Weights of a small transformer language model.
Size: 14 layers, 4 heads of 32, MLP 320 SwiGLU, vocabulary 8192, 4.76M parameters.
Architecture: RMSNorm before each block, rotary positions, biases, untied embeddings.
Training: a variant of Muon for these matrices, 133M tokens, 4068 steps.
Each number is 128 + 24 x the weight over the matrix's rms, rounded and kept within 0 to 255. Layers, rows and columns count from 0. Numbers have three digits each.

# up: layer 3 MLP up, 320x128, rms 0.0621, rows 165-199, columns 0-127
# down: layer 3 MLP down (transposed), 320x128, rms 0.0506, rows 165-199, columns 0-127
# gate: layer 3 MLP gate, 320x128, rms 0.0626, rows 166-200, columns 0-127
up165:140125126214136117133113129108129134069125153106132121092143111104147103110140142137121165126132092109133168138096066095147136121131138124139159142136084195128156172098131143149140122130122086135082150148140106120100119123091093177150166114152079091142116136163140158135079126133134099139120127119140069138125111122133151132155135141099123136101159098132135120083183098113115159098097
down165:162164089170141115154122100128093102126128130108156159118146075079143104152123164138129145128140134088154124126137122092123134117055102130106088134126112086151117127089138127152112146115146075157098164110124133130101118079086176114135165151133110087132123100101113146078139117127161138164121127131139147145102170115141123111097101052128177148123124134088129191104126122106132152100118
gate166:122068162150107134091121150111127108119137063109110087113130154163147087091182137137090102110163122113110159094121136108113097135123166125150081083142125087115168157130091177114125078088171117186151101153132140129156104105082084156129106087129138089148162133070121136106120179139158108115133112154120076137093150104148148089109127086138072078121170116078143141098145113084117094142183
up166:097080101133174057109146137090105154125156111133108126143167168161099188121062148111123135123127125109129139175128117153143163132141140152124135142107053176106104153075189089086155112095082124136124187071089133113117167179156092156160132189106121164076123099114139188147155146130114185105139125143100114107097079125077101106139156156132117198160112107154166156123135122141068175120107
down166:107124137089119117150121102103127146086122177139139140126173131128078119145141128106136136171148137086158082129150182177138172122088118162131123145169140127135141108109131083111114207180126130145152151135182143101097125123127154105133131068078109170135069108148144175122121131134095141152089113142070115110104163117148081107148184130110135184065097146198140125102134136147144156120107
gate167:156115132134117089132136140155112088115127148153158152128108150122140111119126095112086081158092112158145097124153135096155136136113107093143073132093123088075124113167180163113108148160115118135156117104118080146100103127103170121130144097118154131155122157171137153150092142143134126127123085113141131130140148149143157104127107112152138120122088138144124138118104148081158110124147
up167:175151132108130140123168118144116119183128139123110100115121110159102100161121130147083126163127145137157083092124122141122128137108099122080098110083125120109097114092108116133177148146102117133118109132090163123138120063152114125132134131118151142148116138126177099143124096085136094172136102103104123149126095186094123130138101109129160114159113123157175137156131142139099094127099
down167:079131146112126123157107152123153137095102124144092123083113145119141139133103098124129129113133107144096148123073110169138165145137138161118130127187112120154124124125123131103109166152113096109105172117128123152095157180104190153133149122087139133122161134113139145094109148151103134137140103147158149096139124092162118144105148172126121171134112102145116122098141142143152176146097
gate168:127114091126106118154105144109152128139138122109098156151155143086135122122089131160149169146158083087129078142136130095085149144124167114146157106151093156158123080163159130128112116103153080157111111123152126114116148104146162130112118121072119110112123131094116091150087096114108104121137138170087142131122147125160122100172143101143108105153123137148123133147095155071114122134098
up168:145158166141094131117128131128106115130093055106121128178125105118164117111125110157109100136183120130147132100126174119102092100150145147119126139165115181157105157113168117085141139154133098081117148148101120159159153107140106146107111116112149152142121146147132131109187114152105148097137072127126099097124158131118109132144101128158160078134145060157094175151098161106148097118088
down168:138172198136123138119173122142127118150124103128131155133099145079109154103191141143115111121122092149138110148100138133087114118115166090140156110145089165151142166119163106109135163176102086115157134149139099107159139137143112079123131069129124131157146096115139125149083114119130135110120073104129159123126099136123158140133135129149155113104138111184093128136097135144109164148117
gate169:138152103143097104108159136113136161110124136122096133081144135155121095124140119122117116115134126127147129103118136127112093113128132144108177130115119130140103122119143122130120159123116139126122130143131142127134109130149144126129135104130124124104169159117153139111139139124144132140120119141106100176085114144119123114069138147110134102120144123164150156131084095124141122103128
up169:128093130121132112137096147150141130131125126133133132112129110127170130136096131134137106139130135127120111133140089141110122146139150119176149131105137129137153132112153144125124111117150113136158138137145076121135155121134103161144111141124137120149143090124107136150167123151139144135112151111172134085148097130120098136161143112143146128095117146102105072167150151109135125148103
down169:129106111115142127125106099149101142137097123152169130126150124108138145132089127168132102174119142120104107141111132159170144122115125108160158134146137127118171149110156153134140149122134113138133131083145110121120146145120117129099083136141134128138161124133104103120135119150134102099101129118144116117155125126149158162185130122149149147124143142087125141131144150130155113141137
gate170:102151159134118100112157112065140116134152149153122124125116145085124140107097102136191120132155156117086076088118146150136132129105082141103149159166107131115129084105145137136118140131089105181117110095135108145141101128124111151104130125161172082118129132150174112133076132154155110133117121121191188115136144141137093102130160140111136144144099111152089120155141132103138075120117
up170:128108147117196127109128104190084124135094140105156095139140127160089136132113182131112114150109148144127167123103113159119150177091147132090107098123165167177090133149093118113127136047141120109143127135120105113118121088107159134187122134086159168135093151147136144152154135109106102130154090096139135122106127077085109124133146118103087101098111118174192111119126131097112157087145
down170:096133151196116109166132132184162108139121085170084155121181103113129127128123120136117136169135126152153146127137157156107121076159105119118116111125164118107191122121121139096150149152165124126145105103082150156118151101158097113070136140138117136088085083104144146112163111114146147126122128140173160124164162150137082118119129116143177129145135128142108116145153121169163114125114
gate171:148101099106162076154155125124146113120088122111099134165161141125172134132134072141114120123127107155144136146145116077168175107133127140101139145135142171145135148135124173135112147168126111160079151127120104147067124111138135113126154151141123140098146111150126130126119135141090142140140118128120147128146130118139085107145109137138151114153120135126111143097134146108121121144108
up171:111131122142085147146176104127162116110116116109105145106103127127120138104123101127127137135130133149130113145144177126139130140124136133143153125162080089120112181147155153136123127126138134113167173130116081147089132137118099135101106166125104142066142069153119148094144140089109157096162130125149092170110127147130130129132115163116183138144083116124147136119126101111137137096130
down171:128127183132147094122129099134100117124082115110111134144140147123134102138166126157101123123157134104096172138135099111102150121161110124114111136098166133134099088081101110087127124135105091139080070122127148123126124133145121126146115078123125121151128179150127108126107156140146110139105102140099172107154129115114095137128131126143095141133151155121138085140102126102157097165104
gate172:141093107159134137161152103103110184135142108144139183111156094093107072124105143125135046085132099155141170106068103124185167140121156177157138111120147169166125182169149103100146165146143086145173150161118147142099119062164154152126136164123216140159107129091103153110144196102110118106119126068114126164122152158101095117139188126168126102118135153166152126109117153122122153102088
up172:171127091166127087102069141099107069151123093132120134186123118127142167160142125151080187116107154087092146155203115109077156149140154129118110096119121094128139149125090174105112051091140106121115177079130096109129120183108127152128157126149138153106106107117170142109100116143163168115142176152151092090134107109102124144105153104078100097102106063144104137147149106126115150102164
down172:094092132075098114095092176114161105140154147142056067102114124139142115118134129112109174153103097150162130087129141124111107075129082123118143111125105127107129141147107141137143075114113206071073161114129115062085148180125096058084126086132153106144194113148134138126153098183102138119138162158086160106135128109132153103147059090131140127154137097134112062141137119144179099114135
gate173:139154115146149109139080174129114149129126115087146139114122170157149119109138121136137142164096147104124137086129114125132086158138142119117091144147152128133131145142104157104099083127162123159107149118114164118143131118125150097115102068111121135148138112140114115144163123127094136141105097145074147163140123134132128117130100154151152172146094163112094180131156135115151143114102
up173:148073149143140103118167109142101128139182124136156143149157123133148132127119159161128097084129124144094091114127112148136135123144158112151148169154165115156100138124092129166146131168126156073126141114122144187144089111105153090095176158136163119141144156166117128130141104111154159119126118145141155085148132114176155153107136083151134106096088138145131131107147112105089106126114
down173:142128160168134143122150158133146147099140114128160146097134123152149120157122140128139122193113109129110127078113130154124121152146159129105121142136126107158150154140114113122114087121130141095095178139137113128069153104104137121114175096108123136146186110145116104166132138128161136116115142122128164151111100103189126125111116144118105138152110102100090100090154131140168184137133
gate174:088097169184105132188155095140145151086147132151089159127101118161132161110191108147092117144086128132130099066136088170114187149147122115152102109151094115123083100138133147123105112119121166121149099074137158114132099109126078108095130083106117122102131110118131101090142093141099109111119125106087146145105120106112142145144159090155141106104096138170093114135105140066163143135119
up174:126093136129064126104120099054139151083119132183124068137092163138123133119191085103091113132109156140090156140141121116117137157124167144099130092136111098105152146126139142145104126099152141093127138134143154129095153131111112126120139131093143061093140134090120180153154105164113055112075106126069116121103136111083067113126121097129101107101101119121101154124107096078129128080107
down174:077078177108080175136142121120123113098106147161136133167102078137182130112145161077078098124089116130089146145101095120114128138088146155164094144140103138077113141148149104143133133164180169140148099091149108121083110135103136161133152112100118102106098134168117119094169114144117086167166121136090090149085116149107082163098108114120145091096157113115103126072091116097132130211128
gate175:125065063085133097159138119106083113126117112124126140140124081149135143137100111107164117098128124139111147186155153111142118103141087161163170154098145098082152123110112157117139087140116119133148154132146096127137095135101099134129125117142137123110119097150112212115107137100139120123141108114136119068143147168154110132102128153082115122106119134133133117145122117134106154100153
up175:101102122113135123159148124154075124134107108099111133162110090093109171128135126120150161100111136122120152154165154105142099063156115166115132135125143075092129156061146168188159117126154134173119110160107143113165129133110117136151097099104142124134111124137131087102083139117150101160136134112103159116113148130138131083117164103141116131113118127089104109150169121131147128155165
down175:146079140140108107100121137135128144138120143152135104098128162182169130131162155063153093134101143106141111088106085072129126145085159131147137144131142185136127118113105106089128090133100116084118103134132130112047114122142164135108160137122094107136129136143160146163117124095122151132103113163148071130145135143155174102119141154129114098130102128153169145102072113136134142134121
gate176:129112128119120154137128145149097174121133119073135141122097164125096141125140127134151200099135151117164128121140169185117102149098125127128100121148131120139178113135122190141086120110094108114149125090108158141129154072098113072169138146150075076122100097115102180172125060118138096131117136124120114103130150084108135089088144096124142137103123132157124181139048165125132118119115
up176:090121131143085115095112133130101100130151125114101169114090149151117110136165161124149174096112167110111079138140134141144142200091135122141107151187134128128204148110112167139151118163084120086146139101117141177074172119086128096139152116161133063118108119158138146115092078136161140151080116109125110107114101094136187105124136135114134149120083125125104094125120112116105084125171
down176:086074145084093158116138146149129166135145143105125132121110112168103080120128108160105088127136157106153120133117129134171147194134103106147129097164148151189116097125109112176103141104096087093128108132119180146142160077144145149141137164141202113124135138160144189170147108124107144080158145126149116108105131130157105146142145089160108093120105134138038222135117120133114156154167
gate177:153121128162111132128089124158107111101143085140166110119132155137132122101095087110141124122122164128117146117119124155135101155139118131096109116130155131129132132127150135149095155122140131150085123116115111166134131119114141116123145105140088106117134117137143147164155126120162117094129134115125098135122140110096129151110135125173115120139128123131134107167117144159118120129095
up177:172112126136166113152106136109098124116136100163139115133138122131127141116124123151128118165128128141074146100117130149136099114133096114117131130143128143104089163136130117132095129155153130106107170139140121142120119143108095126141131116130138123127136160134126133132152156116146178110121154163139084121086125105108091115134122153132124140129145125082128115166109160139164104118114
down177:128139142128126128118146144129164143115166145093108137133084124118091146137157129122130104132126127118137114105144125130146148125071119142109143149141096092119141147081105124102120108142122139097162144145169169124142134121153117147117129130121146115122133116152125155097148144143128135126110140119135165130115134177134141132148138119101120109113126161118145138087142145088131130119156
gate178:137104099114171111113161140120141107119081117140093120108145110087071159127111125114104101152110100139123143106145139115146157116112115093113095138100107102149135129169137096173148169135161140168116148075144133132155148181124148101140136120140073098115143119122125107123138106105120158115122119132100118135142102169099091094104129133087132125141117099086162152132101171133135123119165
up178:133109108097113131121148105155125079126154122129117141106136110119149104138087093130102146101095157116088098111106066135112150126137155104142124100113136138129135112128155130156084116128169129140142129148144117125148121127196106112115135159106123103090093127076160095116140119156091139180169163145113121162081143142150124120155116103123178130180134124106123107106130125159095128110141
down178:132111177109141126109139137150092116127114165095119127129151141169124144101140108119115106163159149140139116146174138162131168113103103165166116117074154133135144159154116124091124142114104121113121118176131158157099120093130114117123125153140098119155189115154139161134150148113125145125124161154135143060125111141140135119122121145152107080131128079094129094114131082118142162132089
gate179:100111173113081086103113135062093109142103094130171159117111153115150159133127132140169127094154135110114114129143130096144112114136154109142156086159146141100133098072095109137102126122133142101118146143135141173150111149100098119085111086163125162118138119117110111131162102136119123152110128133128150155107158129125110111149128117120162101112127164087160165112112118140156115120132
up179:101117123125136146159092114156129122133134141147110129105161132126144094126125155131122062126146118126138137118148151092126134173121117104094127131157108171156119115183086099163130100120062066119092136178139111094155149149097139133128119147127144122145085111108142162094146137130099124151109119141115092096140102138098149111155140172114165109146134133115137107158113135089128079134140
down179:159139098137146141164147147161168153085126133079105080115121120143125099134131140143101152150119101127106113100140136186153087190112103144103082153138167151138099148174116148137153110116091070105115112095133159160150062125142144096076126144134126095115092127135144137135091137111087106136139146127106082138127102130073116065092119109132110110139131119150102103150132151101113136123124
gate180:104113124129109110119152141122118123145147149193115108110129121117161113130151130142175133163105097083136078127147107107173135094125154127085129119158126088115139110121102116100152133106086099133087132185145133135121133097134123151122173127151162141140115159150136099132148130097107159127083118143127130175110139150108110090124124154124116122111138136138134155139059120092086147090138
up180:169107129133123147150103114106130131104154159125117140094108110160104126143153124139115182136094142133107123163076155110119121104117165103106119178136186155080156129106153117098108128178149173118095092124120138113136091112090119131104089123137117130095132128127121127126120110103128096147174146087127174114100064134132172109095161115162156155116148116107132131114104140145123144116111
down180:114118108148126129139115100128136103123125138177122079123156095122121133139154120135177156143118083115140152149084149113171118096180146131093133122170118122092156169122105103085178142109147123111131112144120139126159104145101123187088153126116124115145116158152122127108147097154119098120101115109135158122100100134103125155115146172119164139124119107137136108115111112106071110084094
gate181:107157146148123080122140121108108084108128095112148146125112183133136153132104123121066111160143135127106124104136096181109137122125129154105140185127162103094103158160185160139070113132114119144125092148122108145126155138127090140127137128157094137109111124143135133159126105149118121179135133136142125108096095129117124107127172074089142163158121083114094142168150139109145124132111
up181:144149144112108137093142107150116151145129136145135107117133108156095130149128132169071087148118103103129095114100175166160153123124174137092101123097104147159127172138139122107082148114152115101107146107131139155117157164101169080183118165152129119128119096109116102126120117113142069137145142105124124186109103129104122106113130140120186119120135169137125080117119129118127133156135
down181:137144090140119080099115116119162105135118095133140067102122119095170152112132134095201152088159131150068149129133111121105143065067107152125160124149146142112118121123112116130155120131122151122122118120103108137118134136137120145096129171124067122148155114134125079126149158128080188097113114132111148106171122097115123153128126125171080129136134113115140164111115107139118130187141
gate182:129138114170102128141136162130113143135108098134106149083103169114119121140158151147152108137132154134135109137097126136088126135105147098091112116138132144145159153123133126101124141106148135161116138125118096108151114093114129130108127107117110139091126137114112120120092115083131140157129129159063111118107114151137151134117134107146091117093118115141156111090122138124133133129132
up182:176124126116091164128135144122104150119135100134113138137116206102106136105104128172118117113171145171148099104111128115088126136091125116134118140142131120146126140113093104098153139083154166139147144121105108129141104131141131125148125121112138128128133140123170109114114100131168109180134132142131133144114121137117117146107118127154121097111118098149075091110127134128131126137151
down182:138115129129093138164113131104101113142105147118096153131126145146141115113120176144107107147131149163124150105090110119080092147087140108123092182155137139139151121096110091139122131129141162155134154094140114115130126116171130152157116145125141118139141121100177102130107107125113130132131113132134128140129106118127113131142158175129106149120115111149088150126105140146141119141146
gate183:131124096169117126106148123129148130114091114185158120146110165142123129111116126136103126154124143105122136134082190126101166133143178143108104097127147164124125115141104114116152154089088157122128148109153115128158135149133152102115153109098123118121141146159111133080120142107120121129092091089133122106108153128131101121109117120150123110120087135126111129117131141106113134153105
up183:143115124133137116116090131121166163130156129131147144150158133142134131128147159139133114145122121085135135119120134180156132185058125164107113123132134147151138200124123120143104133105126119141129126148145175102142138091147109165148109093114145130134104132106123141175144135114125161163075149099098134151096148107128126136076150125163123150102111152121112118136102119126145101134100
down183:147112148159133149112146129152151134107096147122114102138116141130135109120099130131094099111114145081091122120097193147075142148126123151133134107123191156126131127151136127122142139088105121161123144141178106117153080156151143147142159105092149123116174144119143118157128167097141100093116085100124153142125114139159128136088128122140129167126126115128137128140161128095148119150146
gate184:185115105134104133091173123161090143133105115130116121132103090115088099157095126162151095132135153116152133122127174123146106137109111104136136144134142126101105118166104123117092131126112146116152133143108097140141131106105135165126112118122130126147118109162123135070119159144138114090109122106101116126113135145158147128150146109133161101140146147133112121126129151132133117123096
up184:114110162114165112152104120126152135139129153127117120126153153133170116073186131133111137131113083169102086126104088136115144166127147140120136120088136157164127099086156131146139135117119124122119114126118128120119121161138120112120114163152142128131115157095142107144087134093103138196127133140141140135150121147139094113129150148140114140157124080115164148146143121124123118151135
down184:106154148169141120164129085110143160092117110128141122106166161131161106115157116113147143135124110198146121136109126104153142136129126125118120117114099157132156157113150142108148144166122082143111119106100102145120125138138115132117114124111117117109098138114125114107093104121111139138135111099129185116154145152177104117129130112119117142138169110127137110103108176116121147186103
gate185:157133155170152154102147185148131132109145136111148129149116154118129129093131132145152133127124124087130142184110136158183129112080127137151099142126116114128130177124139172142118117146143150148142087153141165114127120104120155145138105125131142103113155150167120125126153179105136115134137146142154163131124127137091134122109132124101183108156117066143147130109159131114104133159128
up185:074144113135179118156171095098118112134094163130115134102126101136131082184142148142097173143099140123122129116105126136165114144151154125121115097126128148150094119152153174147139124172110118147124127094146080156167129116113073119124124129154144116157111145128134114145150135160099149139153145145126102144119158088136108166113157129110144131122137123164124140182138085132158124158128
down185:089142115108110105167166115117100128101123093121128142125127071135126154166131109114152164120120108116116097108137119171104133151162153131134131087126128146115072090146176137140106176181134131102096130126119108132154110146127133110144103142112148097150087133112156082108146087155087111133127137094071090132125118109149148140102118147131135101098153131146100155143109105113152117146114
gate186:135108115151156155148165146098139096111082109061157144148117167115115130150168133101115103097176148100156149119132146088168114084144176128105125170112115134137153138165128136133146112149089128092120158159123049102134120136125146107130140143132158132133056165155150145141139136127116107144119130116120076107096128159080150063156114138120105066130119118144191188133155139139128148178121
up186:162110127152146115102125153124126110168143100150113131120140150142167104121131120131148105148069180082123072111153095120132138203149144131104115115133127124115113112148118157131108127106124084093117125147078161130140133147090160146147126125083123117131123136137116148139166167124096103149109127166095110113087092089108146099123154126121128159147138114064095181086128083089122161092182
down186:116151154113084131179136114143104156107118187140090135090132087119089152153157165135114137163166129110140070183107139138144104112163120132134184120115124128141151147098138122108156139117139104154134133146153113114129168102166108113143132118104139153120152103122145113114082094139144143107124146102137184151165118137100145138075115130132115110096156152145141092103111140131132116164141
gate187:144110110118099119131140113111083113132142152112114142108106114155114103117110096093107139113145121144133154069148110112130136128123143109108107129132173123081153159141123115113138104138126120132156144120087102131172138112122097143151127145163131106157122138124169168133132117145114132110140098116130154147143166130165171122146124130095106101135137116136132144157123131130135142105150
up187:147140110088134096121106114124093139137103146160130144159133116118159113108130133169084118134092088125137106128132166130139155152142100147090135148134138173150139083109119122111145107130115114093131129081144137137120119143103109133133156104122116150142128094077128106132128148134135112175155126095123132103107098112113109117119124118156108159145100142140107114151129087171133121177123
down187:133104145146123127097164134137134146133121101120102093118151116143100133129120114108167119148105155119097112106155103117128091095114129131135088136154100127125131143101097108149138135100126118131116112180130154111124159077132118113106131168125113125114104136143127126128134092100143140100116152170110120124151128146121078124109099138081132161087124107111139153123121171127138149127109
gate188:134143096136149131143139056116122148107117126100114144109168115125127098076157124125114138126123132084152137119105190110103123182125148112153068176097110122163157160102132105119168122132121105112111169131111113118149177064117077139057150134157155143103126162145147165078170127155131149088113104102135129126120159129105145139116187143126125132106106170095160122139111115130075137142109
up188:120083126158143086124139141132124099132100171123130147176153146124140089150179143112180139191142158170067121132174104182127139111128159151133124130114124131079109148148114111106146094144123111150165043125174153177095123105153156127147157139102110134166119145153150096116126192105121111139094149078101149132172103144089128112116161135119094145109093168117117099108133127111096111125164
down188:117101180115144056147148152157128106109134111158100102131133108112089147150123152192133100145107116143135101066131121114160125152140114130071134094119152106132133129082142135165174100127158118062158104133159145064143158128143114135156083088115122150142091104149087115166117118098130118165184140119102138128153147152173100116127098150140093174118162118164158192128140113110146151145124
gate189:116094112164133100096126165123154126166150121085176137082088154088108144101122103120118157115111128134136152121103132173153083122115112128099111100157146082127139082131139108112108132133155115129150123108141139095114152106092122164148153161101101102077111106098140114155131111156107129141149122132106086139136155149120124147074152151153174100138125111104150149141119150138124118094113
up189:160113143109160151171127171133142133162088136142162129111146128161117130138154147087094154167081119147129148089136128113152113114134123120132123095101165125122133122138126129142118140102124132141159119103092120115157178090140098142151121173156114112136137117153122128159116108143097109146142124146135125103137142089096141121184120130130151113129138117119154099110153128121167161145157
down189:127171126079128158108121155138074148092144171142145130158170101148129166183107184125105106136123120142136129086154158100138139081191148112134117143100133168127115164134098127157144134144139078136134129111112108107142118149171100087133116114153130110175128126149126128131159108151137158142124124153154139108167117127105162151154138141081131125137136144141129116126103143096119165131170
gate190:113110070159126120181144137103089158125115119113176162187149131148167146122172116125143103092136150133102149140160125152119128097122099159135082085071148152146087145152158110109175079125163150138076121102089144129125146065058123141108112084102151100071108172135052084159155104127154131153119089125101144161084079110101159117120156121138136159100123130120169108169078124174135102162119
up190:163140167087114125133166153135139133128116115143157137100127148117129077103151099115193131049134064093109120123125117143100124143111157118117161123092138122138155124097153116103172157110092093147125122164095132171140092157092134097113147142122098122110154172121105117148186102154116141084115151128114157130081126103162157134149130110153136122130184103131144115141066077119097073193146
down190:137114172123169136165136150121069157094137152144107166129156114166133149134120089138114133117128096152101052146136140170090109102092164112137136093107153115137141137147160098157136129135136133121193205112079126150100120113089145120151141176134129099152148169139123173128142177117120110157121149154095107075129107155149136147104122140155133112126126137136119209133135162107176170106159
gate191:157134101115132137155133163129167127148117097143140122132112101088115101089160068147114189120112100148131111116105104100095159145170098084087124125106145146097113090110155165134158103109105092162151172126164145132072127138135145150112105155114187107117131134168122137067130148176090088169077119094160149084137121159125152121132084101148174091101101134153108131159099137086114163130135
up191:107152108137113106139168098096157166129097148116154111151097098162124145090101169099138105098092152091125133140077130159115117119127111106098196140177114121140111135081171139096128140124141120114131032134141137136126126107175141168094180133116118122122166131085126142144169105144132160143135128098144161118167123139116138067180130123156108178098137091119138132133134116106102129159124
down191:141108093182106089093103139112094175103122117133160107140166138119152136155095142165135108165137117096189198090122122158119105128077110172102128136135133134137122131154093076128135148142083118146113145141123141125169133123144063131125090158167144067154106101110105118083114129146132150149126102142093142131131130103143169100069171149116148076092130193134144148141109141119120126107183
gate192:076091156125117119199154102100100141134137141111135143121110130088161105177136129141113104172114132112145135123154142139125081148084115147147162137166175139111112168122159147106136166123109109182166140129143122161161107168143116127152174121165112127129120151133165106129144164137119132125111129175136137144139120114092107111188143063131130126119126110166143118117153168136102083145104
up192:110142106147101167105165126112118093097128130108128149089113124159110130161108142173083081112106127138132146079132097148081136129139096085095139118168099116134102127118109160073137136115128125153137145090159148120121107107125142119115146123142125180121137137068112157148123132122112100154137155104140107154188166155156130128126135165129099174158143136172125144146131157107102134098119
down192:118137128133145136122114179118128104103127118129131139130107111156120108120150130154105107101104155086113160112147119134131143149198159122158108097097069138121133136128105138135132131156158112080147170061129127153115112122078149163110109119138145136102077127135117128121079102169128106130103133139142137124120125137153108155127137115131133143180087116198132103107088082122134075122146
gate193:091144115119110163131128096179133092159142104122134109125177108096129109140095119123145101110106129109099122166160167104181175122115154155122157103135137150107153149129151138144125158125149141155117139060099127133206123130105136140099138122112117123168164196144109162161124113125092085129103121122131131101153106154194085072093125122147152136135098092114104126075135129116147130146130
up193:092139117116109157167125068164118140131153133141180114127153127125149104160096143141132131108120131074114071109137154148144153122104117122146161104135125126119121129088149137157069161129135128150093147107092150153134142158143147140136150115141127165153129155135153117110118160136099123163108122160107119123114140140144153103117133129090179099125097124085134128083133151124135144153109
down193:132127107127174140150125135182121064141161152136141150093149119086119119173097129134105107092108107112116114155133145135150164098119164155114129139132130110121150135112167110120154139112180157135136123093116119110188138124072134132118158134143095129117162183130152127143119110133131108126124133117110172112158129123181145118103112080169144148183057109107106117123134133096090151168145
gate194:120103161135130124132139158107170117107134153126135108125171119131152134152111139071138143126122143127146107147105131133111138143105137104101157113135123116135161126150127138140120127147098105123125167138166125108119139137178104135146143118137134092128122151107147127109139152141113104132133108127154156117124165113104125116147118099124101139144141142124107134106118101114105129118170
up194:118141090126128110137121101122137158089151122129126110144107130134149161123115121121128120130114133143100130130125109126164102160126123134110112141123123135161128124122109117138124172133138129139156117084107143157130118129138126137098137167106137152099163123133132139138111141102152154137090144139120090092094120122133125137088143121119114157120123151121101143146110136140136104124159
down194:150115142136144132128136143129113128120129128146113117111149074140131104127116096081124165124121113126136102105103169125092096092154161134122137139152140146138132132128133144131137111081111093128116098151141128097128155126101120156139153128158143117137090087134139107129119137109137116122115127165132111111112150079121133117149139114110120147144142108132134138133117122122132140128123
gate195:115107130189146155129141142068129078109110079121151154069140118079104100107126135184158116094193123156145115059113140025126113131106134138174154159123185082062113117116171132137146146123119114082082157136092163162120096136133053116076156102074097106095114094093082106142101117125106105108156114126133126132128164126107119056146188121104178103129043125191117112133058125189163137132131
up195:125163106127134106106179118135093110124229063121107131111105166122099134121142123083141064145125110156092104131099170186098095093212137120104110197127153135146107118093174066131110110150134090112028140086129143107163181121126160133121138131107137092136137158165118101151059163168088079189113147126106193129039073122152161139067129080200106132092123093128110177169125126109147103123145
down195:126130110077169113142129100114143154074106154164161154107135125096193166100122143182149128165075103120174124193172124193159133168098147147097100119139179082093179124143139125093136176160107177154116124191149095075114159110148146142131114104169103103163080120155156104125178131097115145155137108119097121142045126110122181132112098125098127094121149149208141157095139138079093159133107
gate196:160091122122143126141104115130139141124148162166099134131177125130131099133140153090117115123131111157120165117121122083099146143161114115128130115075139148154108125115133106126160138107120158123133148139116132089132113120100150119140111125124147151102089136126147129149126129135164098143124116095092131139130119116114149110147150137155136102116133164112153131146129140132134123178130
up196:170142172116105148143149150145150079138134117129135122126119117115118157112148134113119180138129065139146117135154135127154112127122129117145141150159114077109172134123131135128112130106133129152124151162145118119142184139123101123083111124120146106138171126109132113136141117150125133094118120128105135136142113122165142079104118113111121130147108130127112117099137135108097134115090
down196:123089120121126130130084138134114126175117126137117138099158138173137151148121136162113136103120103135117105143083114125112157122106145112129141118080159162142118131127153104137130159116100137124125115086108103137094079103145129113173132125105129167099115139121126127156087131141129126141095148122146149146118110160119147141152130144125178115112180141136137115124124127148173141155146
gate197:148124144099142101148153141108123092163162121152114137107157080131098125141150103102153141146152150163101087120167154087145097140110181106155114102096165124141161170136104136141124125145125138151135121117108127137106127128118133114163118141112121092172131080167103153147121138142190183171102100157148134126158105183145118072111099105143133096123131171155135109115162139172124111124162
up197:128159130148133097106142113115131145134131125142123184135154159158132155139098154092140052121128134081170096123106128186084107183131088144125156121079146149109107146168109146086140133138152101142104097150110148135122091125167138113134111176162112111117143133151164175138106132161136155156123142132132088125134154102128144111138139117147125151146150135104132105111114106129106138116143
down197:117105100140085105098094143166129128138127134133148086160120138099148114159159129156130177151073102144108167114174166132127134096125121144095115162129130161113104115098160128148168128116121155112133130099134104130142156118158115086101116109111158155128143129103142097135143119136123108077150116099123154130086118129103153124124092157126146104101088128104130180096122159129171099131130
gate198:100118131082099131143130166129131103160142140128130170134165116114078113165091140125117149110173083145097107105146149125152130105122140162150101185149108077075125124120111126176133135101153156131157109082131108191188134118119136132104137137158095168156089119120195145134089089114130104131135139106157161125145104123151095099119129142140110110129136121137148138124102107121148091102143
up198:183143110108098189112118118121119113162123083119158144117144120132077115129093115150140157093145135135138133135114116133172096112091065120119108104119130105127114133099148133160099130097146102148109152138122124168129134096101143099151102123118128144111101125115132083137132106124101079097140092094153090145090115156168122085160113173129119117165123113077127099136193131139107117065145
down198:123108113129147125168107148156101180127137106123164118095105120124143171121118115122183141098106113093139166166137136165114124112130101148154092140122122125099143129133130135105120098116101144149106109179096110129088124101080190122147139159146112125114186145125159101137138147152111140114168131136114176125086082135100165156120129115121170150112149082127097194092109149121142135118142
gate199:132131095139086114141153102148103098065155087128118089142153135141103119176151142136157147153124142156102114147148133108165094148135107125090114131099156099121133181124119131071110122163098177156166121128184148122130129112107183045126115115100151074171155170121138140111141171156164134174146102150113150078132126158140086137163140088119115170134118119113170160142149155142140131102108
up199:118183086140103157091165137150156137106102115091171143106097149142105121105125096114145127155120113142152159148123134065198143103197091169120137093139152118163149129108088102131149152117154154116153067145141107156166122130122151167097092175130094123099103139108130151126150133107163124128168147143138096149161112163130119126133134148172070134139137130131157132120121167154100144134097
down199:102157091143110141163144185108077140171122101086150101159112191145131147146086126069185129104136128153150184119165132112133083159114094151144147105111145084175166161113109090112143128183133144092144092156147131093140106147098126096104082121128107128118131152122135131113127111096114139118137067100108132138149125172168164117150118121139146086140168120123141128106105099084117119121121
gate200:106125136136107117122109108110096115143143148146114094123060097140121130100110130111151144125135160082126101158111152147140129159090152127138154147111099131134152113127147158114150118129126133111104125122128127123140137109137125100128134106158177123139090075114119119129126132119142148135121123117127120149124116161160182106116117129147149117098125113146145121126120138124132157132110